config.yaml
num_hidden_layers: 16
hidden_size: 96
num_attention_heads: 2
num_key_value_heads: 1
head_dim: 64
intermediate_size: 256
vocab_size: 9709
hidden_act: "swiglu"
norm: "layernorm"
norm_place: "pre"
norm_eps: 1e-05
positions: "rope"
rope_theta: 4050.0
rope_fraction: 0.5
qk_norm: false
attn_scale: 0.125
bias: "qkv"
tie_word_embeddings: true
parallel_block: false
init: "uniform"
init_std_qkv: 0.0416
init_std_o: 0.0
init_std_up: 0.0416
init_std_down: 0.0
optimizer: "soap_variant"
learning_rate: 0.00806
beta1: 0.95
beta2: 0.99
weight_decay: 0.21
lr_head: 0.00639
max_grad_norm: 1.0
warmup_steps: 200
schedule: "wsd"
decay_fraction: 0.947
decay_shape: "linear"
final_lr_fraction: 0.0
batch_tokens: [16384, 32768, 65536, 131072]
max_seq_len: 512
doc_mask: true
train_tokens: 106900000
max_steps: 2002
dataset: "wikipedia_en"
Each number is 128 + 24 x the weight over its row's rms, rounded and kept within 0 to 255. Layers, rows and columns count from 0. Numbers have three digits each. The size before them is the row's rms in percent of the matrix's.

# layer 13 attention key, 64x96, rms 0.144, rows 0-63, columns 0-95
052:138126123152104149124133110126133112137144087097143121112112133124130138140145114154097148150137151168131133119095145127142123166126144133147125107155164127131140160110089179171156096112141164184096121144069124121155172152128126145084155107156072137096132130129118166176116180131119129129
055:086158123102135134102108131126112142106138142170149147126101133141155090117111173107152108115159116095134119157188110097112116130146128110132129148157105150155156103152132078103073189143137137130148157142127120139130110187166143115133126120140142106147126150122128095076149120170115141125
062:084160092117093127140118137106103145107132142108139121101124121147160099121124155130143118172130103081083137178193096115115090134177110077124128120136133130126141112155149116166095180129132156103152132099148152155123098095129145116150135125137118159115166122113112131091125111100141121135
061:127098129101123126091149111104147085118116122186132116094098113146127138137139120148132196134133115151127102121098082110102160120103129131155112126085149106117129111105107120160109086115132086139124146156116106131149133158148134148107141113104142115161084126100113130160095121208097128128
066:137100140127130105158113125123176093143068138142148135088136137101095173133156151094086109152152101146142137141153119096164093112120089130105105120101099158163131089124101148126097106136116129116131153146105130147126152162170163114099154119124067153132141123165107120155127105148136123118
069:105151097162136113122143126096118153203173120091098159144150117151140119124132158114103112135095127108116158139148133155092131149133157121117114116151126129150105124102122154143181122123154126108164115142105102133123118070076131152128112152155122177134147137145158155101132090085123123161
081:122130124110137109101140119120112149103138078162111153177123099110131031129113106085145150098133087135093123110132122109154129163092142119132112099110132138122147127125118138116122096120156134122143099130111137109127097120172150136110137093126178120124092113119138094124158111167124070112
056:123114151109125135143134115137153127157131147176164115138113100127146117156168113139133118127081147103102122141130113114086138127130103172099127132123088122113126121094161119094148188111119140156161143145118164113139106116177148142130090159112101088109130093093106118128116086172104184115
090:148121106107168138092121121148105139110119091124177094134127125139133118158160136079136165123129111148120068129159086126109184147066137154138130120129124160140143116135142104128133158118120179134161143181092159142129100102147110138112127148158107125138155164160128116111109111134119153151
096:146121129095152085118115128121110181150113146123119095169162119150139100108085101160157132120145112164174131119169116117154118145107133131144136135150156154131137108113132131110082145063167134135139147088148105083131115112119130089139095102120090141122101113109131101118113122167173156125
122:144146083093142137139158119136131134125148127170177104121135132108160129155129105095122127142095108117138110111149063169123168110092132128096157120162150134152122084157159141079156140169132176141120125089149143123132136140139138111129107125128106126176130134098116088135115128170175130132
109:112129128141168180134163135131142092126157143103158132131105130118141076132121126132131153127128127078137139081108157105157144169123152124088104147123171112136111150144146126145166131139091060137097102146116122156115116119138132145151160108125117154157112162138149133140129197101142148164
118:183128129110119153125121138137134115111140131116159107122153110119166097147090124059173170091095152121110100117159129134096119123153149131127091166143126138092141112083103158153144141136106152135127126148106147134128139156122156145128097147105144115178117148128078146165130115167084113131
110:173124148135134132167145162118134130167137170128089107152141149136127170137142124107117112155108125131169146153138136161094112133136135133076124065135150118140111135118147132134088147098156068114156141133130129135145123163103101136099096111103151132116119107094159183113105162140130163165
113:112082133149117124167157101132114115089117095118126128096112099127129107145138100095164146104134158145115127143130151127071123070112144124106175096118168133131102160130113167127166168138144120115131116122124102114086096095115111098084102122143146153130081093153123120141104122142152091129
106:155166146146128152129160135123125101136161074117129141116151137111116127145103111129111130105114107123106129190145137169136125185128100180131150129120096102164144125154126117154116096172123153141142105173144125146172098079142161149098123108115128146116147116144073167147150133137136152147
048:085134130134129117126119061116138166111097140150125125145113140124147089131104130116160139115150109124095128162182109108146121070135147091112176122144105180111161116131123123120112108123153099111139141083114132115106130153130127092113104094111140103130112170117117144058151110167132119134
051:174153133079159106135148107169096144120089135122136112142163156143139130116137099102073118147150141095161106122121112175160074130151162128081156133120129122114132094109168116161136148123144111100158118128086125112095095095094135140166107153144117130151130131120136141098137127107101106138
061:123137111166103122143116151181120170135155134129108113135161108151121131095120107143108123114138118121097144111099165187139108151137122137117160137131165098155116120077160138097147145089110137102143105126162155133116109114070110062150120132140168130066120166140116132152128121130117117133
059:127122107090137136119109118086141171077128122143134087172134178152154111131136096149163173122128119136124148149135136108123141120123127102114166125152139158158137136171116123190108148166140126126161096113145128089167114144143150160150096133132146106135143157159124114104106128175179126119
063:146147104163138128129111141145099138111105119108135120125134048154124107108143093141132116091118136083114127121108150120137115153155125158085144148128154141121112121072170156131135127090094127119138149129135110122078127092126085065111150151161103151125129110156136125125163105118104092093
076:115134099178160108116143096140160100145160139156109120127142088113116111169123141111139134092121110107107109142140100127112118110179115125098082174086118115144137113123135127089124167111138088138117151124129128101146123150118117138156118135105132094138109132092194143158154110131066170117
065:114165184136138147160108129079144128091159124146169157138125130125109141141169190079163124097141155104147136165133142119129110086139111086138133106143097139135147148173129149154129151149091130121136113154109167128122092131146134136176171103158128122095118128132140117116119162137115119122
085:153143117092125140114122130143093124132083087107136117145098153132138109140122088162102152164149096169117108131089071117129131133111122150145155109150127148093095130122127147127130102137130129129088079091114103123172129150105151139152112159111143067130106141100116106125094162181138150120
070:088132109151099186113118133138130098123116118098156137109059113133146100138132130151101105099096180155084121116128153094161090155190100143164104115123160128122118149135141140097126144117134143147116110129118154123128128104134116156128122140174154117128152146106133183117178144139123125144
077:097121107160126118109165118147089147109137112144117090151157109142114110130158072152105135126142155161129118128111125117101176167098170168122158137123159145109145172106129113128109129143110127168142086134138161137139108104108090111125124113115160123112109128174146068124088145108110171123
083:113121148112156142117144109138139137143144125137118128073128116113127153166146136162200179164129089162125099138094120131152143131049119143092180140101132152150126146094129099142153133127130153124106174140127076122103127109145133125111123123143085138144118149161122102100115126109122125144
115:144144126112113107113136157149145139111083116101140120126156102120127114170152131134100158156125123137151126141152096151089135177087153168164137082137126171137137162131145143124081125114136099151104121129118179075112109165144164128137124128116131113166113164129128065146088110133150124144
108:094120130130172114148168141176127076138108127131097152118136149096143138110141117141113108134134144082128077128087106147133168106122113154114114098069157124132144152138094138118095102113124087158172124098169147134131152159113093147089118107111122119119107107095108100159149112131103124126
102:124135152129116118138148190137120124145124140131107158114134119175088143132123155154128127139157162132128143104125105135187115152110087111099126137129069132136132104105117139108177129093078133135139104111110134114141140127168123138132118102078135095145144104086161126192120167096144099138
113:101136138142097115138140136091103113157124171134091124171152135112128094130143145138164126121138127148117126150096108099179098104127146145133129076069185112144117092118113100102140154128110129129157185170146102128159118133159175103121125114124134113114142141148116115141148174098131118156
110:082125123155105117114126134145133103113133116114133111131184110151109122111147117110155090150120107128102154158111138152138129154157143105142146135131110173151117120141145078170131142143109151161112144130073157124110150141133074166140136132126121156081084106175151078127127122152120157178
121:107116147125143083092145173145121167151110152155126128157113152176119109125135090130108124146096156130102175154124133104120170142168149137110126095109061129106116116133149143132155157161151109115114142128139110138107177108099125110072175121149151143146133122162125139147126109140112097152
109:080120134071111152130083105154116107126140137119140121120143128124137080116126078145134132081136121151140078132157112115141106117154114154102136132154105124113122189176160091140175146130102115117153122122113148156142121121119165141127113145107145084088122118166113154120121120140158076114
114:155098117134115130140097083166144155150153153161173137149175158110163156170133120159156125135154143104095104121121107129126167133139152151099125126149162096124158111164130130134064159104116131126117152147112130138130090113171134135105112133112118066135142152122125096132097147124086131128
110:125111135165143144116116118116173114156142139116134161099156067127129142130165135110108102117164146145110107102128141129152150151125156124119134117154133060134132190143115164138118090161134156144148191123115111118116151099113162120147161087138082136144104141125169116111091145114125117120
115:150169145117110113121107089124115081154168136134085101130133092113120139101110097164168162137147151080130151092125144122120163142151164095126057153142139133118171121115125142135149141128115100087131121094138142107122118138125143092114120130090146113128097118119102095110109137160137113179
116:109132111096144132097132155110121117165127142097079190115122092128118171146096132112188132174115087121087102141144141118060124168134120104129099097108135127129119130108166126119099121098109156130137106109118164137099109142145152137130141129184126148124119109143106135153149131122158111148
110:188129113127090121169125142146154182133163126113108163117123157125120091117138137151111160125125133139170098115115123124083108110139101141134143085145078149128171169136127166154137123128132120144132119146102126129120132123145111114094189188128100136150106154139125099106137125130131129188
112:137124119105169116094187120126082137161152135110133129131154158110103133164154089142125106122109148170163092106121144095127155103105120107148093144129099131135102131136148150134122127140124172105154121188163136121150144132107120150120077150117138179121097123130126120116088116120126113066
111:169104166132192160119140102143141172112124137101122121168144132159146113109086106135150151138132140115134160111138073127156145133116112085115168135112157093127105162150143132143142105131156117174161125178125120104115165111156143096140108154100123145142135151135093114112083140107152118136
118:084116107126131141102142115121152137113157148087120132109133129118101134152135144090126131132181129136155108138117158141137107118157115086161138070120108114109090113136092140122105110145114093111113102102100116161148110121105113136101099135134129132121148111145058126055137179093106143157
116:130099107164127106137111145111166096198120152130132137113151167098133078131079109125141119160139108107136103151171108133120137127075164120147121136129127167094094143134089168122177119123141117146093138099158126134163143128149150115108126176107169134132134121143154151126134111110136149154
110:100100136119113133089159145163107107094074137122123159125130121123099104130108082130192136134136158145122129143099155137111143160088107174154123138166129101156148116137153149136144128096150135155166131137120095122132106108104153117125158150119143120116148153103173089081169123136088141148
111:154156107165137117129133113133137121115095123095141154100143125165118123123148142097136152130082147135142094046110117164102135135133160131136147120113126065155124145138133096100134138148155070111081171183148154092113106132121110125119116144136138143108163120123128110131153124147092125160
108:131136160116112127115150154078151140125114157133103120114160122154085087137099145168064099104118145133094104111185104165101130122120135135171115138123140128110142128121113145125102103107135145131168151138115143195117119141124123141071133103118134122115140160147163105110107086112123090107
113:141104117147118130105127124096119148113110127136154115195119124087164136154135147144133147146121106096128161106163178137116149143122052133178147148110110106120122127141158159166158114137088104086146153127144083118144173131154110125145112110124135121138151157108136113127144081153133106153
113:119108120084126117148151097081071148093153153112124126134147155152130150115087141080153128111120121125149105137134102167106151173138134141135141137165137088143146144159088124125115119101096096120126122102168142099107147111147130138140108163137122116140057162123118136098112162138144087109
111:120109161139146141118145130114098123128112116149136122145175125146119106124149175129136151129133109131073111128084124144116108116135141144137095101131106134138126168136107056185121118092121152090151095113156147050170130140141169129124120095138137107136173125149141139097112114134166139126
113:197098123133139163102163136125134157122157137113079156108154106122123100114124168146126129134072151148152177144122150112139108136104118156125131109133173141138114129130135098114146077097112109096051109111103149120136124142150146129129094127163131104119116109153115127127147096156104098138
107:141087189105107144102138115126121126123123149129161147111138117078129109147087159127097129120128138127136131132160167142148122083131161085109101133078109103142117081135115121168090148128140133089127099115143119133089140129132117129109138138161142062057123153123113131143119157137154133121
118:108087133126128127125118088150137126148126153179147140129127147157096110152139151135142124129124133112129125141163081128144105167138150139111122113122131114209133114106113118176151136137096139136120138126117082102123099164171088126156147190127105148134150104148109125107074078143146138118
106:137120135152098093143107156092100128143120137077100162125114127117138120120122125099117149103147124164058159085142123137123116124133086134107131124129126137133161089149157103130118152127152164106121120123159124136169181147097084126166118159124159125109118115144108088073095119101091129133
112:147127116118144115129145136129142100129129130111106100135147112138160149137092107138126132136152149116170124117106123128090114081125188185139116125152120124162104076147166116155147099086146116149111167108150141124119103134119073086158106164144088139147137165157130191140117122124105145132
111:120163115120186103141085165132112143149131132137119079132124122115165117153133103148166129153103113145115152122134135118106110136110136148109166087136112141146140144101113126143140057148167115150131110126164121159143102104144112093126104139120162125069127157109133096152118159144119131059
104:135090114100139123166101138139097100096131123105150113075142134133161147120134143142087135127092143157098136124160093095113141155147094102105097133194121104093121104141101137106121116154079155126129097104159101139101131137089144125116126126140047138120126137103128116142132134126169129139
115:124118072097112110109157139136111146120126146073127103111136080171119134092090116160086156158139126119129118109133145141108147127115144116103146104126127104172114177095114086110121137152153156119164159066106118138146131155081144152155106129139151116121107160097118111114162123134154138123
104:129166111143180133112149116182089178113103187121113168123132136132146152116089101118123143088143127130130127138127131088116119142078125123139123144135102149127153130141122109123133079106124127158126175118186081160126131150127119107106140110151110119115080128130146123100104149155170129156
113:126117080146185117144097125136153127118105163133101131135135133100083092131139156129150142101141109156139154122081157141148142140198130082137126127129136110109157121136143135107125165147159144142073158108140105162121154121151153092162104151100157151114094114127130141120144094105144164134
106:084162120119118152073175147114141123157136168169142084098115119178130125121160159121179145109106137127136107164143113124097141090138097140096147132133140122107116106138149136132124119154140137125129117076121116107149124093155130141150120160118067123150110061108108128153123135136108136147
113:126106197150109095128098187112093105117109115147149082111144100125120144136107144095106148156167128127107103130093137111082146103082114125114145135137115110132167121132152107100153115145150102119150111133115117147141114171180143135126138098113121185147124130100094119139109119118160094142
122:138140138071129110129112139133140128074137112137122125141131144095112129127114169117145161119126129120129109124147124124157160157081135144128114101195139148118117134126141119124172154106127203139097102154121151154156118071118090149082161081127091129139146089117116116137106110140118139156
110:146144078143172106099116119074107089120154144170212118093096101127107144132125099158123166144140118098119151155139129147135118147102087135097127117091150133129111168133113138080163160099126123138157154126099130125127156115139108108160148142106122138119141100143141118129109121126101155123
113:093130112128118138118092086114123144121144117120124142135171108150127123092136122132123116190157153138147080140136127121133148167138092156112152168091115137100177158124082139108114136091176163125100100131181070110121122146158119116153115140134118161139129165154118125108116121138154140157